Weights of a small GPT-style language model, trained from scratch on English Wikipedia.
Size: width 224, 6.43M parameters.
Architecture: RMSNorm before each block, rotary positions, biases on query, key and value, untied embeddings.
Training: a variant of Adam for these matrices, 215M tokens, 7197 steps.
Each number is 128 + 32 x the weight over its row's rms, rounded and kept within 0 to 255. Layers, rows and columns count from 0. Numbers have three digits each. The size before them is the row's rms in percent of the matrix's.

# k: layer 2 attention key, 128x224, rms 0.0884, rows 93-127, columns 168-223
# q: layer 2 attention query, 256x224, rms 0.0909, rows 158-191,222-255, columns 168-223
# v: layer 2 attention value, 128x224, rms 0.0914, rows 64, columns 168-223
# o: layer 2 attention output (transposed), 256x224, rms 0.0914, rows 128, columns 168-223
k93 112:138118121158149151085122102158089149110195098138110186146137140073212155147087098103139128051180165121095131086163098076205098135120091136137091044114122179108128169148
q158 092:076138084163139129124187063103104124101143157172095095131101121093156064167146112118096186108112165123115104099199103128124049121144096161105151120103108195081128112140
q222 113:145161174136079175086140094144072104147159091176133106093110075137126111104145154123122133188158139107100106152099104181112060104134118168103159158100123159157164105109
k94 107:128067134102148149114087111106140089198165121133110155040175048150104105124057107109148106179149134141165133139091132231065104169111150082099155154153107086105107115103
q159 101:145186165102167092169116110151100102183109164084123135083165185104127092154190148079094155093113145143096128130145122130085090111193093108135160093151088120095071126120
q223 105:196132080101133142127177185094120121135086090179144102079115169184093151143069140110148158123153143105084173158080119143052114064065085120117166181139150119086133094150
k95 100:127114079140077189098115099101144156148172121169131128136142089122135138145094100122144115109161085153116131190135142051100162138129127144120110176141184122137106127135
q160 095:102085182131131164117154156120125156176151166185191172138076096113044083102100137165137110128140128161120170083097138075166172205148227177137102102079109081133126145184
q224 108:046101130140147048104126201087125152120121182161109131170130134097160096169129100118171126085100112164117119093125181111153162177111195177151124161087149092197157115160
k96 096:060164100129126097164108107122149133099106093121113105142134136125162177120195143113141186113143134128161114138179176128143125076136064105178148107109107143133182151081
q161 100:123159126111157129162122110153141050128100116072184140092131158074072193128184069119117202137114162160167093156054114175052166090128152153148181133148132134109074136108
q225 114:101152156175058126109145117102155111131161091134152103183162117120142116097160094112134161127102155117089136136114082131075176128156160115109131136136086118105091146117
k97 110:151134142135135121084091171074145187113148103137073168097167134122110099096125141112116092130090081112099163105142126118174124185142116124053085143140144153112147151103
q162 094:092145166121150121130126099133097119117144095061148115153095053109107145084139139132111159075179114151149085061143127118143153138096112095121181108167120154170108126151
q226 107:086094123127184139133058101167125136176119175161126145214083061106097097159141149105090160133101139197132069087179118165114108143167075154132180138145139132123132103149
k98 099:166147068125140120132122209134120153148114151130182140061165171164127140140141136163099095158094113069168138179111138127135085130151118135104139118156103148107171151126
q163 101:156057129129127127100151147159189094132162140160086188130087119078140162126103117126068101145133186056086101130134147078142130110136142135108130112154123054146146149146
q227 113:123106127122132075066121205106130073096125114098096113133136076116182140106113131114153109120177119116095122182065126073122171077088224168116077122156121102195152123142
k99 106:164152129116089127098128188088080170119121128134157118175076099173156060090172207128148098119152094166129095133094100091115106178129112137137074037114140161109102132110
q164 095:123129145120158117144157139157084127116115061135117115120089073110149190148084148117086091098111126086053180098125143167113152107132148139151100112172118122158147109124
q228 115:119117144139148148140161159115091124104110099155142163117102093137174160134104119129133054114164119113080104159042112114131176083108145149136130134159095104160124121134
k100 106:169066147098137160070160124137105111095129163123141137111147108066093098062146155121133152157073163236191097080139092084102074153061070104098097114119126102152073057140
q165 104:180164097094071175136093131141150064089129148133055187127100147145116096112101094109107128180140114170096227202140142086134165126140114070132075135122171099122141155094
q229 112:194126135086124126128128160150123077160117122091157132034112134103154169074123133147122120161136149137089099149124131102178118132098113127107092105186100096089116135115
k101 114:104093128157188108156138168084058157136128133141115132143111145074086103180068144174078052173130142075181066016110114101144181116149104153201121097077180154174126132139
q166 094:169117147097220093147111111142103099214104145102124155099140133102132135119167161087129162118117195141192123124114141126103103124127100137096179102216126136124147098103
q230 106:096099081149102126158117206134127143129083102158094154100111159123070146153101222093064111123108151156098136153093097207092086114109107104131152141119197134126160080169
k102 097:103132116163050141088179108138128126056155140129134113108156139140189151131111113109120124094132109176057089168164103183145127173118066080121156139167133093128067124143
q167 099:146220191054107080100122160097117131184126106118103110104185159114136125152101128104188140119141147134106126200074140082096129128086097131138164159133186119205163135115
q231 105:176156126074122118070156144129119107124147125095124085063149168135126174144092156095090155160180113073107152174125092097085111095067106111190133150154143163140174142096
k103 104:066044092136110225124051064097104108100133138117095171151100142133129133126151113135138111130155127099159124097172140101212172151101142134181082094160097078135109109129
q168 103:132143188102164140143123117158033110135089126153134137119077110094033140139126129113088158166118125206130142140139158160154216118151155124163189128109121109134134131121
q232 105:164157107103112109113174111113132105151127172132134129182103175102130078122084092136164156161110129124122112100168143111119155133142162142142131166164120115146130125107
k104 105:132138101157168098127119109084169181121126120207121166102141158094145117121196131149144135074078095125136142070149174107162071090123102094158074127099100120131113129160
q169 105:185172130137128132113100186057134118098083079151107164090128108096120139106095079135104114142160124151135110114039128140101218153070161132114161143150124154119107116115
q233 118:139123166143081085174139182077119143153120102135132163103143092155081107130126136214065104121106139124138089049089179195165146139128136166178151162162110115135047138151
k105 115:080092142153177153091187109184165081153130124133164115169152182152104123158178108080106123089083196146091127125177109162200088127135065122121164185120125123130130093147
q170 101:115132126129134102171119113137090165114095114126162130096152138172094156085121089145183107142100057194154192200118135160176145098112110115155103124105067085114134136144
q234 105:122194166130100119166091163174131128093105091131190136155163144132188148110133139141099035140110177105124137150163127064151158097135169125107049071109074125117185152153
k106 102:136098127084177109082107144135108057092138111118147110141173126062173153109082123146095136123097139076122178077137206107114135141154140167144126174099126254125101118162
q171 097:147106059150129114117120178152182094085115115156118136114120151145092109167095100112162098135122207108067177122148043125103111150154119165114067165124091099122132152112
q235 112:091145097156106135104099203183091112098149094094096149086145164117159151166127120133119092093120142124122167120148149128140131162081101085097054115146099161141126154108
k107 106:106123152142136115169140177099128070159160155061102062133134148147157145121122142138141129101124087113135116133100157145036165102147158169201148107086187143100171156097
q172 107:099075147162119094135185171157142122203145143174120143143120131146117155148122101099131202167148124104159142062103081089133101125104139109152126102105096113109165120151
q236 123:190120135087132099130144148087138092141155105185123130135120112104149161154068127071085144158131125134157136025098114114074095139125120103087101182110172123157076121168
k108 115:166161102115101089147079154061137053117128096176096073073116110082158096185148101094097112171165142155039137131149159096127083159140104189151126105101182111113110147135
q173 096:147170175145170167170082067183066150113103161097120152124141102142139211101107172121104080072122153176147199162116143174102136110113169078145123159114171170102121140116
q237 106:155178165161133127182114130153161157059111092104193146144144136153138140125123092103126101144094206105108138108122105110091112111118158103162088110118118149121104156139
k109 099:142075127116100060099114107112129186076124179158074116105172130046125134084092054100142219119055136147100171090183181109089147161140098108115113089175084070152123098167
q174 099:116094146151139100165132166119137112162173186152097133086110116072115036147118140121086163107142191138120106085116131094109118176164130178127190114157117067184099157098
q238 110:081103112141154085098142183112113116155135155194058098109075087091097100136093147083147179092127151149105127160112157148085086088123085142116198207104168099174174090116
k110 108:074124094113121149116089129140114146087165092116118074105209120161119159132119121138161108138128079150131106154164141128145157148105102140157114146159111133081162133119
q175 096:170112085099119060100148091106117128063094155173158130108107081119147135064143101167177152136113149178086133142114124143121136139127132196129151127095160093060110167127
q239 132:123112163037098150142151112096101141177171102125144113077189139184156076157091192075161094100060107133116147127114193183149145100116090182134149131067131087128159126122
k111 115:102141122113121214144132138139152113155135102080171140174097115170119110129112120099161088106175116074163106177145112117123126102116128090136112159164117191143153119133
q176 107:133118133129124127137119114173090151077143070130098078155075105178103176125104162181111079150136115105100084182140155149171154107114126107158105128182115118147178093125
q240 097:148112110083192075166087157126147132074115137095091150117079056145193132129163142142098062117193174105126092081102158098108163084128125146113041129153144161100070093162
k112 101:154142115130208071108144180154094091150077178130159142126094128081184127088113142141142128097070141124162174074143072087135131120088152180144141119123135155105081105130
q177 092:129151136127122176107150102183160127141152126156132121130115159068148118132121114097119154157104122119105098136125171161125144122128168102153168126143155089150114143126
q241 110:217176140105075130129149105067133104079079105101119100078164186148122140116092131095144145111095098081165064222115131132152125066102193108145150121166121091125150130114
k113 103:115177128104036139168107069075112129115114137203055099151133156121067148163166150094133083137140070147088103166151117148130107154176097134138063109118156114148119128102
q178 106:162113103150095144140149142197165095082177139112121143133161111161176168178147153202104090090093104111090061144133097180125114100126197171179143122110134105113083173140
q242 115:135107129126130092191108096103143109091093121178088119111139052137050110133137068120132189086117167123131085133130136078089134074126130099085153116108107123090065168129
k114 111:135196159136092106083120177081116153149141108162130071068172158090113089111130131106132093149125083167071160140126166142127109135128160177126136110139127150095216152148
q179 093:107157140165107118132120070116088124137119134057132084162155164130181138160141091179174119138110121174090158125081095197115174165123075133160182152117147060117114155096
q243 099:159133169074089174137121058100148127167171127082090083152182130185121075121108150079132104076104101124156094223134156093155158124163088142147183115114105061127125115086
k115 093:152184143103096178118156127154143123116117089137186154097126107201124141109139123064113088124138086113154106196169120109134081116166159132120104105106142207159080089161
q180 110:153087112164117178120193167137157124096129123136142092190079121194075135114095138144102131150106146078150080034166084131146163127136091066096107105121105134123168132106
q244 112:161154144070222164140183117181157127118136157137092126148108101133204084045153121161154118115104112174203131063109168130139135121201079069074092153156166140123089140121
k116 114:127138160148165132191115178121100096113124117083098089088114097134133076147164105168115175112145144164127143167079151127130118088130098133164088140176146090136126096101
q181 103:128162149130082056115140187124128047126140121129140165126085105162114098102120128167127211133164151139199131148102150151133158155122092141139122079120073112103153156184
q245 102:071125160095126108162144187099161118098147152112109159132125118125163071152128162117167137147136090147116143136133127179131110114119109133119123116117078140143150113174
k117 107:108134135179129117131091132144038108141142124158143128102147117121138082192128109145143140109119125095103152096174174160206103058144137141151194121114162186147137121127
q182 102:085124134148125137116142136093110142139127151106169138134147105161164121085100115140164115108109071145121172119097090134177113169074104113096079143000100122084127093154
q246 117:104143154068150124143124127117111119113059136109157183156160119140177136099117132113149119090094094153155147102108072131179094138123158194131139133088074078115134107149
k118 116:148088109113063115132139094164128078084148125192168086126167136103067086156117134100082126186139169109166106095197157147125142069137062116117112101173157214163129129119
q183 097:080148133090152058106160089112052143098151064146127100132098108111101196107127176067133158135136087103148085127101133148134098162100085122132140145183096114199128107137
q247 111:145176080132128115070152135169119134144156095104107115127075116111127191143127141081105107138082146118041125096168141151130117096082055175159112161184114148157105108171
k119 103:157137098118120165179107152173141162118121156125106132128156201142108095158122114192113070045065123087116133105160107073136131111095065115115112150150133144100126142142
q184 089:119122126118145133155168137116165067133157100142139132096108137098090128138133145097123200132083107123186050208129149108168092076125120077103137094196117182147136099137
q248 106:162133112085106117111132140106152084146132122111077126079100126130110168094148177141113159131171155141140167102146143099108078102117160100120101126130172186136130134169
k120 094:140155102120138131118131133111096141162114150137129158133067134159217099153118113119141108096175121080082170080112106180160128114127168125107149136125121120103101152108
q185 093:161146110071144131121103168146126121072120149125098111132110184109126105165089112144118131102112183140127139126185128100136122087151138096233126108170149120083105105107
q249 115:155080106105161153176149151147144139121125107105181116114159188141133136175115197142151112080165126064176060171118143153132145068144121055085130096113159123078124134114
k121 104:091130121165125115144111116115092055158079121140136082133123128082152161119118170092092072129135000162135081120082103229111171111117134146096161143120151117156046068135
q186 096:105054106130180162155137109184095139191108103127210101098123167070055098179146113108178097158157143135090140173072077160124103119136095150131136124100088095149143115102
q250 103:179178117126110085051153124142141111123164086124105117102157156090170133123105082122129077165132153089118147148128151082120175115105166136123064194149160120164101111094
k122 104:139154125148104097114079168066156152122160154172101109153108093120145137145163152096109168149123131113151092145122116082083124122145141157156017139103164137043048184125
q187 108:112138148060112080135152094135127093145131118121125079088145132083144154100149108086187196171175110158088088180135145117163156096161153143111167137140054133156094160127
q251 102:105111115140130157149103072097167112161127148165143086173161141100171063168104135129105175135080160098182084166157115102110161164173139149119158110127042134118148122113
k123 107:118162144116121094142084135138124106095179115093168152166172166118080144127127145195111145147056091133163101189116127159164154155086133161124128086140174136180110126128
q188 092:139106099128180142131153060131146103146146170079161110099124127129150086103202143140113143159111135104219088139117160125168124123100079100097194132133138121109115124115
q252 111:189144103075117133138168162081134105111086134054082169063087174126080119093142185095114127166111145132149187149142146170106097082119125149111121177111134142149176074142
k124 100:133167082177132178138113148134109194098111180223090146130124141120132107185137094167127140082187167126040149152163115160124150122175106114149093171208113146092114152135
q189 089:086053120092164096088130173087161191182150133155149064133156140137093180073133182128161103106098159090109093110114163135154089174091085126077131120155110091124142087123
q253 111:082102100074203095096146188158150125161083145164083117163146123102173165101108172084126115136111171168098179080115138113106108084120111147088119168112177088153162090164
k125 098:147160056099116111119157146149127096081127101079145154136144095197149168104133119164147119103155122084164166162127133078134137101099087168118068191117131191113154156120
q190 109:067114123139108146146150133219143115085142090134145097172097183166170116152151177157114152086100072133208110192124185161165145156120179126088104099120088101116153140119
q254 111:125183147136039163173139161111120184114099068129121124132056138096145135122139134130099101161152131174075090136118112142112123070150174106115110126128123135161163100106
k126 116:151127140119165103108104151121115152149105130165066173114102087130157142100108075145181067126104171101130187068142109121113095167127102142139122167102120134091203139071
q191 096:199111115134178162122162060168119084128116112179097125146119110097180193095085132146123145083144162138116157160136137140112101097089177102119186147192143129146122134125
q255 118:138143159161086178149088144132124107098160091115090127118121090160094073151117158058133090101130151112100135153125140124131107082125124090170116102148085167144115114191
k127 111:112173124133102057128177167146110137113130155111145121099144169131155109140121145074156060152123093147122119145151121149138078117126114131095149046157094135112110108096
v64 122:035138151167129123146189100164139150123112191077170098173122114128144121143159073157181122118071165053133175129169137108083191118207064108191099131114094079071125156017
o128 109:092161178162196082171123051131115111157083146130115099219154126107164149141146134131155100101143136082109091112168129099126127105164099112126127126115083062089168189083